config.yaml
vocab_size: 1771
positions: "rope"
rope_base: 10000.0
bias: "none"
parallel_block: false
init_std_down: 0.0
lr: 0.0109
decay_fraction: 0.877
decay_shape: "sqrt"
dataset: "wikipedia_en"
Each number is 128 + 24 x the weight over its row's rms, rounded and kept within 0 to 255. Layers, rows and columns count from 0. The size above them is the row's rms in percent of the matrix's.

# layer 8 MLP up, 256x96, rms 0.279, rows 0-71, columns 0-95
size [ 66  84  86 102 103 109  92 101 100 100 103  98 109  98 113 101 104  84  96  95 116  95 108 107  93 106 109 101 106  95  94 102 109 110 100 112 101 111 103 105  97 100 105  90 107 102 113 100  88 100  99 106 104  97  98 107  92  96 117  75  98 105 103  84 107 102  93  87  98  91  97 109]
[[128 147 137 137 132 133 135 126 125 178 138 102 167 134 131 139 140 126 129 106 102 133 118 130 176 108 118 136 197  86 139 178 129 123 136 131 155 146 105 128 138 134 160 134 131 110 150 135 153  95 115 183 177 122 107 103 126 117 111  88 123 110 138 114 125 118  92 145 141 122 189 183  93 145 152 159 132  92 152 137 129 167 133 102  96 121 162 129 131 100  99 150 123 127 127 156]
 [104 103 136 132  99  62 137 109 104 123 135  95 123 139 149 142 129 144 155 126 167 104 127 179 122  97 149 151 151 152 159  98 126 160 119 123 154 148 121 146 166 167 144 105 135 133 144  85 111  77 155 144 157 112 112 141 123  95 131 116  91 125 115 157 115 161 156 163 109 152 128 142 120 112 128  88 114 119 103 152 126 119 134 139 143 135 133 131 112 169 122 206 133  97 124 113]
 [109 114 138 105 147 145 143 134 148 150  87 110  91 118 132 128 148 177  95 157 145 158 109 120 152 149 102 121 133  65  83 136 119 120 142 113 115 144 147 167 135 141 121 111 117 115 162 111 140 108 116 146 135 127  92 149 129 143  86 179 117 122 110 147 106 145 145  94 123 115  80 116 154 128 169 165  88 144 137 118 112  69 100 110 113 133 131 123  96 138  94 125 124 116 183 112]
 [173  95 115 144  99 162 114 119 152 115 134 114 113 133 121 147 112 159 134 133 138 139  77  89 124 122 132 145 106 108 146 147 127 123 167 150 126 110 135  93 120  74 138 133 152 166  90 122 128 149 147 143 110  75 130 135 124 104 123 108 166  85 118 146 102 129 152 150 144 148 136  99 109 166  94 112 125 123 133 156 109 138 112 144 120 140 108  87 192 108 149 137 140 154 124 194]
 [138 166 145  83 153 142 104 131 149 133 120  95 178 131 134 107 101 141 145 135 127 158  87 119 138 150 118 108 104 126 102 104 125 114 132 170  86 112 117  85 119 144 135 168 132 139 106 130 111 118 140  97  79 126 141  82 102 116 125 126 132 150 127 152  90 146 143 120  80 142 104 134 148  76 148 140 180 161 132 116 130 126 117 107 189 111 122 113 139 124 113 102 141 131  76 146]
 [ 94 142  98 150 107 109 158 106 123 118 105 170 159 169  98  83 128 148 150 138 101 157 126 135 142 106  87 107  90  94 113 130 156 125 155 121 142 108 146 163 130 111 158 144 174 140 132 120 122  92 138  92 115 140 178 155 138 159 110 123 160 140 129  99 151 132 130 109 139 130  83 147 115 127 124 129 116 140 149 157 118 110 146 135  93  97 137  77  97 138 104 105 139 188 123 138]
 [135 148 125 146 145 149 124  72 131 109 141 160 150 184 128 135 117 117 166 132  80 166 153 104 145 128 139 133 128 150 101 124 172 173 123 140 135 110 148 148 149 137 119 108 139 134 137 149 117 159 128 101 153 193 103  99 129 122 126 107  87 131 159 175 110 122 101 108 115 145 128 108 112 170 118 113 112  88 128 113 115 143 123 148  94 144 173  99 122 145  69 142 152 125 132 127]
 [150 119 119 119 158 140 122 125 112 133  84  99 119 105  69 108  93 150 118 117 133 103 111 127 179 159 153  98 112 110 124 126 112 121 119 169 140  94 146 126 131  94 124 104 143 174 109 176 144 148 101 121 164 130 163 127 108 155 113 117 121 111 112 174 112 154 144  95 166 113 114 112 111 132  80  98 127 125  92 149  83 122 113 125 138  92 122 131 129 105 173 151 146 149 148 159]
 [129  96 125 101  95 110 122  95 114 101 137 114 175  68 163 106 132 122 124 111 125 146  83 167 107 128 120 102 139 119 141 135 113 136 130 124 127 137 172 161 115 143 171 124 112  93 126 128 160  60 106 115 114  95 129 139 160 135 110  55 123 133 156 157 125 127 131 122 144 144 127  99 119 156 134 161  90  88 126 108 114 127 124 146 103 110 135 143 170 131 110 136  88 131 105 145]
 [137 142 161 131 165 108 125 118 140 106 111 132 110 117 155 135 145  97 116 100 124 134 151 114 117  88 113 102 160 135 116 112 135 101 161 117 136 149 141 167 117  96 153  78 101 145 149 158 136 102 113 120 121 138 125 163 148 116  93 133 114 166 168 188  87 120 152 125 129 147 135 112  91 182 144 132 162 150 139 134 119 122 186  73 116 134 136 171  95 110 136 163 124 138 132 132]
 [131 109  86 141 120 100  93 116 143 125 130 113 126 152 122 124 146 142 123 143 100 115 108 169 133 113 136 135 128 108 123 143 135 115 104 130 139 139  78 119 121 132 136 115 126 104 118 137 132 144 152 131 139  88 106 117 110 124 138  94 136 121  81 159  78 149 134 105 164 170  92 113 115 145  69 107 113 121 105 113 126  99 192 151 140  66 104  99 114 158 181 132 133 164 176 140]
 [ 99 119 148  93  92 138 125 133 142 142  95  98 124 125 127 133 148 117 125 106 118  97 114 141  79 112  63  67 123 119  95 127 131 100 143  95 104 108 125 117 143 141 195 137 147 145 177 114 142 145  75 136  98 127 128 108 117 157 143 129  96 115 116 103 137 153 127  97 118 126 112 126 142 113 123 158 131 159 132 131 127 109 121 157 123 199 125 165 123 149 131 105 129 142  82 130]
 [105 166 124 160 125 137 155 116 153 147 136 108 118 123 115 123 120 130 159 106 118  98 179 180 174 121 144 130 101 154 133 130 121  92 125 110 147 186 148 121  93 153 113 113 124 121 144  77 155 136 101 162 178 106 141 114 161 104  90 120  99 109 131 160  82 149 123  66 158 132 107 148 161 123 127 141 123 108  95  97 136 123 133 108 109 133 128 139 142 133 137 112 138 170 138 126]
 [102 152 127 156 165 147 108 110 185 112 131  83 150  86 108 124 141 141 119 144 121 149 134 119  95 162  86 110 108 103 106 120 104 153 123 150 124 101  98 112 165 149  92 134 107  83 133 116 132 127 125 115 129  92 141 125  99 143 105  89 134 122 163 149 129 131 132 153 102  98 116  82 176 151 153 127 156 174 114 109 131 160 113 122 172 115 134 128 165 164 129 169 121 146 124 146]
 [113 110 104 157 104  98 175 109 103 145 113 145 111 156 109 147 166 137 110 124 115 159 133 131 119 151 121 120 124 120 139 108 182 131 104 162 136  89 137  78  97 160 125  87 154 119 113 109 131 140 143 136 178 126 136  98 133 166  64 162 142 127 160 117 173 121 120 158 142 102 163 150 142 140 123 139 103 125 152 110 106 122  74 102  84 153 130 132 126 129 106 111 114 120 120 149]
 [128 158  96 128 123 163  96 109 116 143 132 131 122  94 149 172 156 123 100 145 155 128 145 115 174 117 133 144 105 140 112  64 108 103 127  98 139 125 120 125 127 160 145 123 178 159 144 145 146 133 147 143 120 126 153 142 125 129 125  61 135 141 135 145 158 125 108 157  72 125 136 102 157 112 108 107 105  97 115 107  84 120 133 118 182  91 131 122  84 125 145 114 112 105 124 173]
 [148 165 106 208 102 145 131 147 155 149 151 102 129  65 146 128 136 150 133 115 104 112 125 128 129 116 121 149 117 125 132 128 139 133 142 123 138 143 100 113  89 107  80 140 155 158 109 109 121 131 137 188 105 151 124 138 146 164 133 168  96 142 116 136 115 130 139 143 116 140 117 140 145 133 146 157 103 105  75 117 160 126 149 148  86 145 141 121 105 110 180 141 148 176 161 139]
 [121 112  80 123 140 139 125 130 171 154 117 149 123 142 159  89 149  99 116 124 119 140 145 169 134 105  92 109 124 141 112  88 112 152  91 143 153 149 141 132 128 124 101 109 115 149 113 105  75 150 113 144 133 134  96  97 101 110 105 123  63 138 141 133 156 172  95  93 214 148 130 113 138 120 154 117 118  95 112 122 134 131 104 118  99 107 140 107 116 119 116 112 133 126 142 169]
 [158 136 126 139 111 110 140 129 151  89 173 119 120 133 113 135 149 137 156  75 115  95 116  97 103 133 128 186 161 129 145 141 104 138 128 145 126  97  92 141  99 136 127 101  51 130 123  77  83 150 129 117 121 128 118 103 106 112 183 119  92 132 139 113 128 144 127 153 164 135 130 170 135  92 107  84 106 121 144 179 125 129 106 120 143 128 114 114 138 143 134 167 111 135 124 126]
 [ 91 102 150 157 140 139 141 144 108 150 130 125  99 106 151 153 111 115  79 156  80 129 127 127 129 183 110 112 118  82 143 159 126 114 141 137 115 126 114 165 144 145 108 175 149  77  77 113 146 125 124 149  92 147 156 121 135 119 118 172 128 113 125 130 101 145 156 134 103 148 107  97 168 138 146  66 142 141 136 120  88 133 102 143 146 160 124 116 177 110 147 132 129 135 135 135]
 [121 149 125  95 149 102 123  83 111 157 122 103 127 122 138 136 104 136 102 117 103 148 126 122 127 112 138 103 107 123 129 131  81 161 117 145  86 107 161 172 157 122  82 124 131 132 119  98 143 104 129 114 155 110 137 154 144  89 145 136 164  74 160 139 182  79 150 150 140 162  95 138 143 148 193 150 109 163 123 129 166 129 119 142 130 105 114 115 141 134 108 101  89 125 142 122]
 [117  98 151 144 181 117 150 103 126 113 196 133 117 141 144 124 115 116 130 110 149 117 102 100 123 160 128 174  85 107 138 151 149 132 111 119 126 183 113 156 154 123 117 137 124 138 146 155 138 142 136 135 132 126 122 114  93 150  83 103 148 169 150 123 110 145 101 167 103 102 170  93  82 133 162 140 127 115 132 175  99 116 102 151 146 100 141 114 112 105 113 142 129 107 162 162]
 [149 127  83 176 119 123 154 121 132 154 155 129 131 127 146 132 124 100 119 121 102 130 127 129 122 138 107 131  63  91  89  87 117 103  88 102 155 137 106 149 171 129 137 133 128 133 114 139 117 139  82 114 178 113 120 112 177 121 153 158 115 118 160 112 114 138 103 104 122 105 110 111 150  98 160  99 147 136 113 153 111 154  99 123 126 114 138 138 148  86 131  87 124 105 192  98]
 [109 105 148 103 127 152 163 128 125 164 182 155 110 125 119 122 127 109 102 124  95  87 131 148 144 128 154 181  86 149 139 151 118 137  96  96 142  99 143 164 119 114 154 130 113 107 125 196 105 109 146 122 144 127 115 129 103 111 130 139  89 133 103 108 135 129 174 141  87 184 129 120 128  73 122 114 131 154 139 106 127 155 132 113 141 124 118 113 127 181 128  76 133 121 138 132]
 [118 110 103 172 139 115 117  87 124 109 133  85 115 109 124 151 133 137 118 144  93 167 112 123 121 138 138 104 124  68 155 121 144 119  95 144 109 139 171 106 116 123 136 116 110 187  98 111  92 138 158 105 122 144 143 121 118 100 135 133  83  75 114 166 189 135 144 123 140 122 116 100 113 145 127 182 100  95 138 137 112 132 160 129 116 161 144 174 127 124 113 111 148 113 113 152]
 [ 99 125 115  94 110 130 116 114 115 141 143  81 186 145 123 158 153 141 141 110 137 133 142 112 156 127 146 135 123 135 151  79 153 115 154  77 161 123 114 112 139 149 182 138  99 136 144 106 142 104 131 106 168 108 148 106 126 126 114 176 134 125 115 130 169 154 143 162 115 103 156 151 157  83 151 183 144 156 104 160 143 130 108 143 148 105 145 113 144 108 135 107 129 152 115  81]
 [149 139 134 136 110 111 139 109 132 157 146 162 116 100 182 113  65  87 134 127 107 115  88  81  65  68 182 136 163 121 146 136 157 130 140  89 111 151 133 107 146 168 137 106 142  82 110 128 134 147 133 112 144 157 150  94 131 156 123 138 148 159 116 125 133 116 103 117 146 117 168 124 159 143 106 161 141 127  86 132 135 129  94 131 144 131 134 110 134 131 126 146 130 142 127 120]
 [141 133 133 137 104  90 157 171 113 134 165 136 122  63 110 125 111 181 133 152 117 124 124 144 103 100 158 111 171  72 126 120 152 130 153 143 160 159 133 117 153 170 119 131 148 133 141 135 156 129 163 162 133 147 154 137 122 106 118 125  99 121 136  95 196 131  85 139  76  93 133 128 155 116 104 119 156 129 127 123 153 142  99 154 120 120 139 109 147 128 167 142 115 129 143 107]
 [116 134 154 144  90 133 129 177  98 120 137 101 163 146 142 123 137 135 166  95 110 143 140 123 169 110 147  87 111 139 157 122 127 159 138 155 110 136 106 154 131 122 181 147 127 153 145 118 131 112 115 140  85 148 122 121 128 117 177 141 113 139 149 149 127 100 109 150 136 163  93 106 166 147 130  96 144 119 120 110 164 140 157  96 106 119 114  98  96 132 104 139 198 183 147 110]
 [108 127 105 162 125 156 134 135  98 150 126 124 146 129 175 133 140  86 105 114  96 147  95 137 128 102 119  96  94  67 163 104 137 116 116 112 160  95 133 122 106 126 176 125 139 161 118 139 106 143 116  90 112 135 126 109 110  91 133 125 119 141  98 136 166 104 130 118  99 148 148 152 143 122 113 133 145 114  78 149 175 152 151 102 152  78 143 135 135 167 158 127  86 170 135 123]
 [139 179 102 119 105 118 122 160 155 168 108 145 147 153 126 152 125 123 110 114 148 108 142 114 168 150 126 105 142 103 139 157 123 135 122 104 118 107 150  82  96 144 139 104 136 121 160  79 151 169 139 136 121 158 165 140 138 116 130 118 122 130 171 142 134 130 135 129 118 140 173 102 110 153 143 124 138 162  74  99 101  93 212 130 104 138 149 171 133 122 145 101 116 131 137 141]
 [132  94 146 128 110 121 145 111  86 131 101 134 114 141 102 101 128 161 117 131 157 132 106 125 108  84 102  96 119 155 129 105 120  88  91 164  82 104 128 105 166 104 140 127 129 162 149 154 106 146 103 138 128 166 124 103 147 120 167 135 128  56 134 126 116  93 120 100 111 174 144 137 111 148 122 138 115 136 143 134  95 119 104  74 130 101 138  98 124 177 141 119  81 133 122 109]
 [109  99 128 130 131  72  74 112  94 114 118 152  84 119  82  95 159 107 117  96  75 127 105  93 117 154 114 106 117 152 120 141  90 108 164 122 105 144 111 132 107 138 153 163 147 132 131 144  80 133 128 114  96 145 166 136 100 167 112 122 131 121 164  97 109 116  98 144 143 142 144 117 105 130 131 164 132 125 158 161 116 153  89 116 122 100 166 110 158 148 110 106 131 127 116 138]
 [148  96  91 144 129 139 108 122 140 167 148 131 114 130 120 168 153 142 142 137 136 137 145 146 138 116 106 152 186 122 154 125 113 137 149 144 135  94 144  88 103 138 162 164 119 177 147  74 167 135 162 151 161 129 142 112 145 120 111 147 137 143 121 126 167  60 109 164 132 134 116 106 142 137  95 119 128 119 136 124 144 183 162 185 126 123 148 125 139 131 133 166 161 122 132 114]
 [116 156 128 114 138 130 139 164 119 147 113 146 119 128 122 134 128 137 143 123 138 130 118 111 125 172 122 110 163 160 149 106 156 154 106 160 126 161 149  88 222 155 117 110  90 141 154 136 124 159 138 120 150 164  96 165 136 130 136 125 136 150  96  87 157 104  83  99 176 133 101 124 164 167 138 157 142 122 136 125 103 121 145 109 126  98 129 126 171 117 136 127 134  87 108 140]
 [102 128 110 107 123 138 113 132 133 121 139 166  96 112 112 142 128 160 106  74  77 182 153 147 111 119 130 116 139 113 113  77 119 120 130 118 131 143  98  95 157 132 127 125  96 117 173 138 131 120  82  80 130 146 143 114 151 141 119  88 118 110 119  92 159 114  78 122 132 110 117 147 172 176 157 169 120 133 110 116  77 124 129 140 114 125 163 153 147 161 131  97 138 112 123 122]
 [153  97 149 141 165  47 103 181 133 141 135 156 144 148 140 162 157 117 193 115 116 104 108 130 156 109 122 123 139 146  79  84 122 158 105  75 134 146 141  88 126 110 134 116 141 145  99 138 153 114 134 117 101  85 130 151 146 127 117 103 124 135 118 139 121 131 143 126 137 188 128 144  99 152 115 153 119 113 151 131 115 113 126 151 125 162 123 129 124 120 124 142 102 117 173 139]
 [ 75 117 137 140 163 163 108  91 130 123 140 138 140  60  99 107 150 145 142 147 148 127 137 100 151 119 134 130 127 119 139  97 133 136 145 170 119  94 138 107 141 142 136 121 119 130  98 148 120 135 108 129 173  85  94 136 183 158 129 178 103 171 114  88 127 146 122 101 133 142 134 197 119 161 162 119 128 127 112 126 116 171 103 119 169 148 127 128 130 107 135 152 112 124 135 122]
 [120 115 109 151  89  91 153 131 114 123 106 135 102 140 108 128 117 128 106 153 118 184 135 142  94 140 132 104  78 127 130 103 131 112  93  90 111 123 121 145 171 101 144 120 122 132 126 122  95 158  91 136 119 111 151 163 156  85 129 116 135  92 120 132 137 122 125  93 138  88  82 196 142 124 152 145 121 141 152 147  83 150 109 130 144 154 132 164 159 154 158 109  99  87 136 111]
 [170 109  89 118 104 155  78 112 140 149 138 121 131 158 149 135  91 147 125 146  77 138 129 118 137 139 103 104  97 108  84 121 129 133 100 115 122 149 103 154 141 144 154  99 152 129 167 123 147 126 113 145 132 125 158 158 101 108 184  72 139 141 115 115 111 138 149 149 151 141 132 141 127  84 135 124 168  85 110 118  88 155 129 142 136 134 172 110 142 139 172 121 162 164 139 149]
 [123 135 131 111 158 157 119 108 104  99 114 107 139  85 123 130  64 120  97 131 135  62 136 128 110  91 106 123 114 157  97 170 113 114 138 152  86 120 166 179 147 135 169 129 147  99 144 146 124 125 128 152 117  94 139 137 154 135 127 122 157 138 155 114 148 107 115 143 140 129 117 127 151 148 118 163 100 153 138 147 146  77  65 139 160 154 113 133 123 146 113  89 107 146 133 142]
 [107 174 116 135 159 153 164 118 167 154 185 119 143  97 109 113 170  80 114 141 126 133 116 143 129 173 133 148 130 166 100 139 141 132 174 131  96 116 152 118 163 102 116 152  90 139 133 103 125 126 119  99 123 152 110 155 146 117 154 153 111 120 133  97 174 133  84 121 124  91 173 122 155 140 149  96  95 111 117 167 135 119 142 160 155 126 134 117 104 130 134 118 121 147 102 100]
 [141 157 119 102 109 148 142 105 103 130 149 129 144 138 150 138 102 125 110 142 149 108 102 107  92 151 124 116 122 173  87 150 117 107 131 131 135 113 111 125 124 164 150 107 131 119 137 106 130 123 145 170 129 151 115 128 130 116 141 144  81 135 124 124  61 161 130 147 107 138 113 113  89 120 163 110 165 157 143 121 114 212 172 169 128 157 147 133 116  94 114  88  86 124 162 110]
 [ 99 176 144 155 124 135 119 160 116 126  81 120 122 176  96 110 136 103 128 113 123 132 128  97 155  77 167 161 174 165  99 151 152 121 134 111 134 136 137 121 138 151 127 151 115  93 120 138 108  99 104 149 160 133 140 129 186 150 116 122  97  86  93 135 171 164 144 115 127 127  80 133 160 152 114 131  93 135 149 132 146 154 130 136 142 109 126  95 150 150 120 106 131 117 108 170]
 [142 126 150 165 164 104 122 148  99  99  81 149 130 172 107 142 123 103 143 122 139 178 135 108 140 116  94  92 139 137 154 106 130  78 108 113 127 133 154 161 121 120 133  95 144  98 123  86  98 100 180 117 146 121 150 161  93 145 140 128 145 105 121 144 113 147 109 147  94 126 153 116 125 117  81 121 139 140 173 133 138 113  81 145  81 136 114 131 155 142 137 101  92 156 143 107]
 [ 89 161 121 150 120 118 184  81 111 104 114 148 113 113 137 120 175 110 144 120 155 132 166 179 156  92 147 115 122 120 102 100 102 138 115 149 120 129 143 137 120  92 147 102 131 178 155 153 159  92 111 152 132 142 138 137 107 131 125 122 147 187 134 156 109 157 134 139  83 166 157 136 116 155 156 150 120 164 149 122 147  86 105 111 155 142 141 115 145 116 106 128 122 139 101 144]
 [164 122  86 113 131 138 108 128  90 134 148 112 126 106 116 128 146 126  98 117 178  85 132 133 111  76 144 142 134 120 150 129 125 163 159 161 130 117 134 114 148 109 183  62  77 109 114 128 127 172 129  88 126 165 122 104 117 113 138 121 150 132 150 120 148 114 175 130  87 111 156 149 125 154  87 100 146 147 174 167 137 125 122 123 112 115 129 111 151 119 153 121 100 108 128 116]
 [130 140 142 181  95  89 137 140 122 151  97 106 118 129  97 137  82 113 115 101 154 124 108 128 111 125 119 178  91 113 107 143 119 109 149  65 132 125 127 136 124 173 145 145 126 104  89 124 151 130 109 143  69 175 103 127 133 124 110 114 122 102 114 125 141  90 150 111 119  93  96 125 145  93 154  98 129  76 138 136 142 133 178 147 101 135 122  87 138 107 113 135 133 113 100 121]
 [149 106 119 136 141 148 148 120 186 142 133 157 194 136 128 114 133 134 145 104 113 123 118 142 132 159 148 116 109  88 145  99 109 176 101 151 150 153 132 172 166 122 131 115 135 137 128 151 121 167 187 114 115  98 146 116 131 133 127 125 127 143 107 121 108 168 139  77 114  93 106 157 110 126 102  94 150 137 127 118 176 101 135 155  88 144 109 123 142  66 122 135  99 130 120 128]
 [124 135 159 159 101 121 124 144 110 102 113 144  75 105 124  98 122 152 133 107  94 120 146 111 158 173 117 100 166 173 154 127  95  69 125 144 147 151 110 151 149 175 118 130 131 122  99 155 128 182 149 133 146 127 109 128 128 127 123 123 121 110  79 163 150 156  74 161 102 144 152 148 130 130 154 136  71 133 120 146 128 152 152 157  96  93 117 115 133 130 139 125 125 130 145 134]
 [134 154 122 156 107 111 112  92 130 110 128 166 130  72 137 120 120  99 132 145 106  95 156  98 122 118 128 119 164 130 165 154 154 120 124 131 123 160 146  94 128 110 150 155 138 129 138 140 122 137 164 134 166 154 146  96 134 122 173 115 110 105 122  99 110  89  49  92 104 131 160 119 130 150 129 150 156 134 130 109 135 149  98  89 196 146 109 118 147 131 134 171 113 140 138 129]
 [137  91 160  83 109 124 111 126 156 152 150 164 127 138 156 161 167 155 145 136 135 156 150 130 122 144  94 125  77  85 175 141 103 158 124 121 146 158 140 156 129  86 115 146 138 147 142 139 127  86 120 104 148 144 135 109 137 138 144 109 144 162 143 108 113 128  83 117 120 102 137 136  97 123 115  98 174 117 160 151  97 177 131 146 144 149 100 131 100 104 119  90 107 121  95 164]
 [140 139 122 120 114 165  98 103 117 121 131 154 111  87 148 134  91 155 107 142 154 121 157 182 143 136 143 123 124  90 101 164  88 124 165  92 134 138  62 138 109 124 109 116 131 124  78 122 113 124 112 152 128 148 129  97 132 141 124 139 104 147 134 122 113  98 134 132 152 156 115 113 116 134 149 135 152 136 143 134 108  98  96 170  94 136 123 124  71 162 177 126 109 144 126 191]
 [145  99 184 138 144 138 153 105 129 129 184 136 122 161  74 121 138 122 116 127 152 132 102 127 151 153 121 155 117 173 120 132  97 119 125 161 117  95 108 125 111 113 132 145 124 122 132 147 176 112 159 131 176  92 121 155  63 153 167 132 115 107 152 155 145 156 132 141 141 120 141 159 151  61 145  98 108 125 100 132 115  98 124  97 119  98 107 112 139 139 129 141 116 116 121 103]
 [ 96 129 186 115 136 101 162 162 129 138 190 144 125  86 116 118 170 143 112 112 145 110 122 131  88 146 151 129 141 132 119 140 163 109 110 144 110 131 123  99 142 114 120 123 136 118 125 131 117 115  56 118 163 137 108 136 130 116 119 155 121 122 144 104 118 112 123 125 127 147 113 183 155 164 141 155 149 116 127 122 165  93 161 120 126 131 140 134 113 137 185 150 180 150 111 184]
 [102 116 105  66 158 117 120  59 173 106 140 112 115 110 111 166 131 149 100 148 124 127 149 106 125 136 166  70 102 120 127 112 130 108  57 114 140 128 136 118 159 119 137 117 141 133 154 140 160 159 120 143 119 143 141 132 150 121  98 144 153 124 152  92 140 110 173  95 131 165 100 137 111 150 141 139 138 132 138 119 102  99 125 162 130 117 137 178 130 119  92 130 146  96 137 119]
 [121 135 115 160 103 127 122 166 135 100 152 134  67 138 151 130  97 122 127 132 109 123 150 130 149 148 130 117 148 146 157 173 104 158 132 126 128 127 116 166 159 132 119  94 135 135 108 125 134  53 139  96  98 118 123 139 105 113 117  95 102 127  93 182 122 109 101 105 163 103 129 137 146  85 134 133 128 170  81 121  93 111 154 112 141 115 148 142 133 164 133  94 168 137 149  91]
 [ 96 122 135 139 103 159 146 169  98 142  84 111 139 104 132 124 110 108 175 110 159 178 106 124 168 122  95 146 157 131 120 119 153 143 166 141 141 154 160 154 117 129 126 167 118 104  92 170 162  73 105 113 107 131  97  96 152 112 161 109 120 137 124 105 138 147 164 107 121 132 154 109 153 134  91 144 107 153 168 112 133 125 132 170 102 119 109 157 112 100 114 109 124 108 133 111]
 [127 104 120  79 155 128  61 124 130 122 149 159 176 176 132 124 142 138 130 109 142  90  99 132 131 113  95 107 103 126 101 147 150 109 136 131  87 147 122 121 117 168 110 163 121 138 159 118 112  99 116 104 106 118 111 149 131  91  94 161 132 120 179  95 113 106 145 129 115  77  87 116 125 135  88 132  75 154 151 133 112 108 130 111  87 149 111 138 112 155 143 112 127 122 134 128]
 [150 114 176 133 160 134 127 114 103 112 164 168  96 161  87  75 121 114 134 137 128 146 106 130 149 143 131 123 155 164 133 111 137 175 108 144 105 127 154 116 116 101 137 164 128 131 136 106 147 109 119 131 133 137 170 150 112 140  83 115 110 111 143 109 101 113 129 124 133 115  85 114 157  90 136  83 136 138 101 115  83 155 161  95 120 105 166  91 154 147 121 164 136 169  91 127]
 [101 147 157  98 163 119 141  78  85  96 135 125 111 124 119 183 164 156 124 118 149 129 156 112 174 114 132 156 116 146 129 120 153 156 155 142 149 132 103  74  93 144 140 146 124  90  79 144 111 144 119 106 103 120 171 122 160  95 132 128 124 156 138 119 146 144 170 149 114 122 135 125 138 150  73 118 117  97 131 144 161 104 127 106 127 101 116 152 171 110  95 142 138 114 123 110]
 [ 82 154 146  90 125 154 126 156 140 109 137 102 130 104 146 133 192 157 108 111 168 151 165  90 116 159  88  93 129 140  92 117 123 117  92 101 114 117 120 138 137 158 123  85 128 122 116 136 134 147 124 150 125 103 105 147 129 101 131 146 156  93 127 101 118 124  81 121  89  91 134 104 119 148 112 110 153 105  85 143  84 164 134 167 115 103 129 131 119 133 154 106 152 146 120  93]
 [ 88 124 148 109 127 144 112 127 154 139 132 146 108 131 153 137 137 148 136 106 119 146 133  83 142 101 118 151 105 139 144  56 123 118  87 107 156 101 142 165 125 127  77 116  94 148 105 130 178  84 144 118 139 110 117 147 153 120 154 133 122 167 157 144 143  66  97  87 109 156 149 139 124 153 151 160 151 100 125 107 161 150 137  86 117 104 135 131 109 141 110 113 149 119 144 102]
 [191 127 136 139 148 122 118 178 180 129 154 112 150  86 136 106 119  84 113 140 132 124 141 146 138 140 146 145 118 111  84 155  93 119 102 140  89 159 115 117 129 104  95 127 125 123 125 139 128 132 174 136 118 100 120 144 104  87 160 138  90 110 132 161  94 116 123 114 156 132 119 106 126 121 111  94  96  92 144 137 129  74  89 131 141  79 135 120 109 119 129  74 118 127 111 154]
 [109 134 108 157 114 117 148 160 154 107 155 114 178  73  91 128 146 170 126 106 136 122 127 141 127 144 128 161 165 138 136 159 179 182 147 141 150 135 126 153 130 135  91 179 114 115 121 139 155 135 123 135 126 119 125 128 113 158  87  99 146 119 125 112 154 158 183 140 121  87 138 121 146 132 121  91  95 110 113 109 145 125 110 106 133 139 125 111 154 150 111 149 107 118  58 113]
 [166 130 178 135 146 161 165 143 110 117  83  88 123 122  81 131 130  97 130 121 116 133 129 146 169 121 149 105 147  92 121 128 125  82 154 119 139  85 137 115  94 102 124 127 122 179  99 162 130 137 112 129 116 114 102 106  68  87 138 125 141 155 152 161 117 137 108 128 108 138 143  91 105 132 110 141 166 141 154  95 159 118 132 107 157 146 124 121 114  76 119 144  96 127 122 146]
 [133 164 130 128 120 154 143 124 126 110 102 117 128 130 174 105 112 159 143 121 104 113 153 117 146 110  84 153 137 113 175 103  69 128 121 112 139 142 118 149 127 110 148 170 128 108 104 149 201 115 171 123 109 129 126 127  88  97 125 144 174 108 103 122 163 130  98 125 153 140 169 150 146 120 170 139 115 119  88  82 127 139 117 122 110  98 140 126 116 103  89 149  95 144 126 146]
 [ 97  81 101 104 113 101 114 131  94 123 120 133 136 135 163 148 107 126 129 183 166 145 162 141 116 158 151 113 135 141 138 155 121 168 100 126 147 110 126  89 130 132 153 146  70 124 140 121 154 174 153  77 118 151 151 126 100 145 112 130 137 134 149 115 100  68  97 147 134 111 109  96 123 100 113 127 127  78  85 144 132 145 138 117 129 163 113 107 119 115 125 148  84 103 116 128]
 [131  98 110 157 125 148 154 144 106 175 122 122 124 162 139  83 137 131 120 107 123 118 150 156 111  69 148 148 113 117 115 126 137 122 157 131 143 125  89 153 112 152 158 146 111  93 146 115 127 129 144 100 150 130  98 117 155 110 162 122  92 119 126 184  99 111 153 183 112  95 108 128 156 110 102  59 134 177 113  83 112 110 140 114 128 124 122 155 137 138  97  94 139 133 138 115]
 [128 166 107 166 155 104 130 137 106 119 132 111 126 128 131 133  90 166 127 141 137 123 121 176 165 114  76 128  98 100 139 129 107 133 130 113 107 155  57 105 134 144 162 143 112 127 104 138 109 134 151 105 112 104 119 130 112 131 122 121 131 130 122  85 116 118 133 121 134  91 157 142 151 129 166 111 131 128  91 218 123 100 115 169 139  86 112 155 120 120  88 135 147 113 143 156]
 [171  94 125 144 121 145 141 123 150 147 118 130 113 137  78 162 159 102 109 133 101 118 138 103 177 126 153 148 125 103 151 130 155  91 140  96 124 131 101 120 121 137 106 115 124 122  94 125 114 117  84 132 128 123 135  66 129 121 132 107 147 142 114  82  71 117 175 178 141 128 156 135 111 139 180 112 129 131  94 113 134 133 129 112 129 172 136 186 131 103 108  88 142 132 131 105]
 [129 132 103 137 134  88 164 127 141 135 111 159  73 131  99  90 128 180 102 123 139 139 129 133  89 133 118 130  92 141 124  67 128 160 120 159 139 154  79 122 138 163 117 118 111 178 122 108 117 147 144 147 112 109 141 117  60 138  99 125 110 107 121 117 129 118 106  88 131 122 145 144 142 148 145 155 149 154  94 151 121 154  95 138 163 173 132 180 129 124 128 134 116 112 114 130]]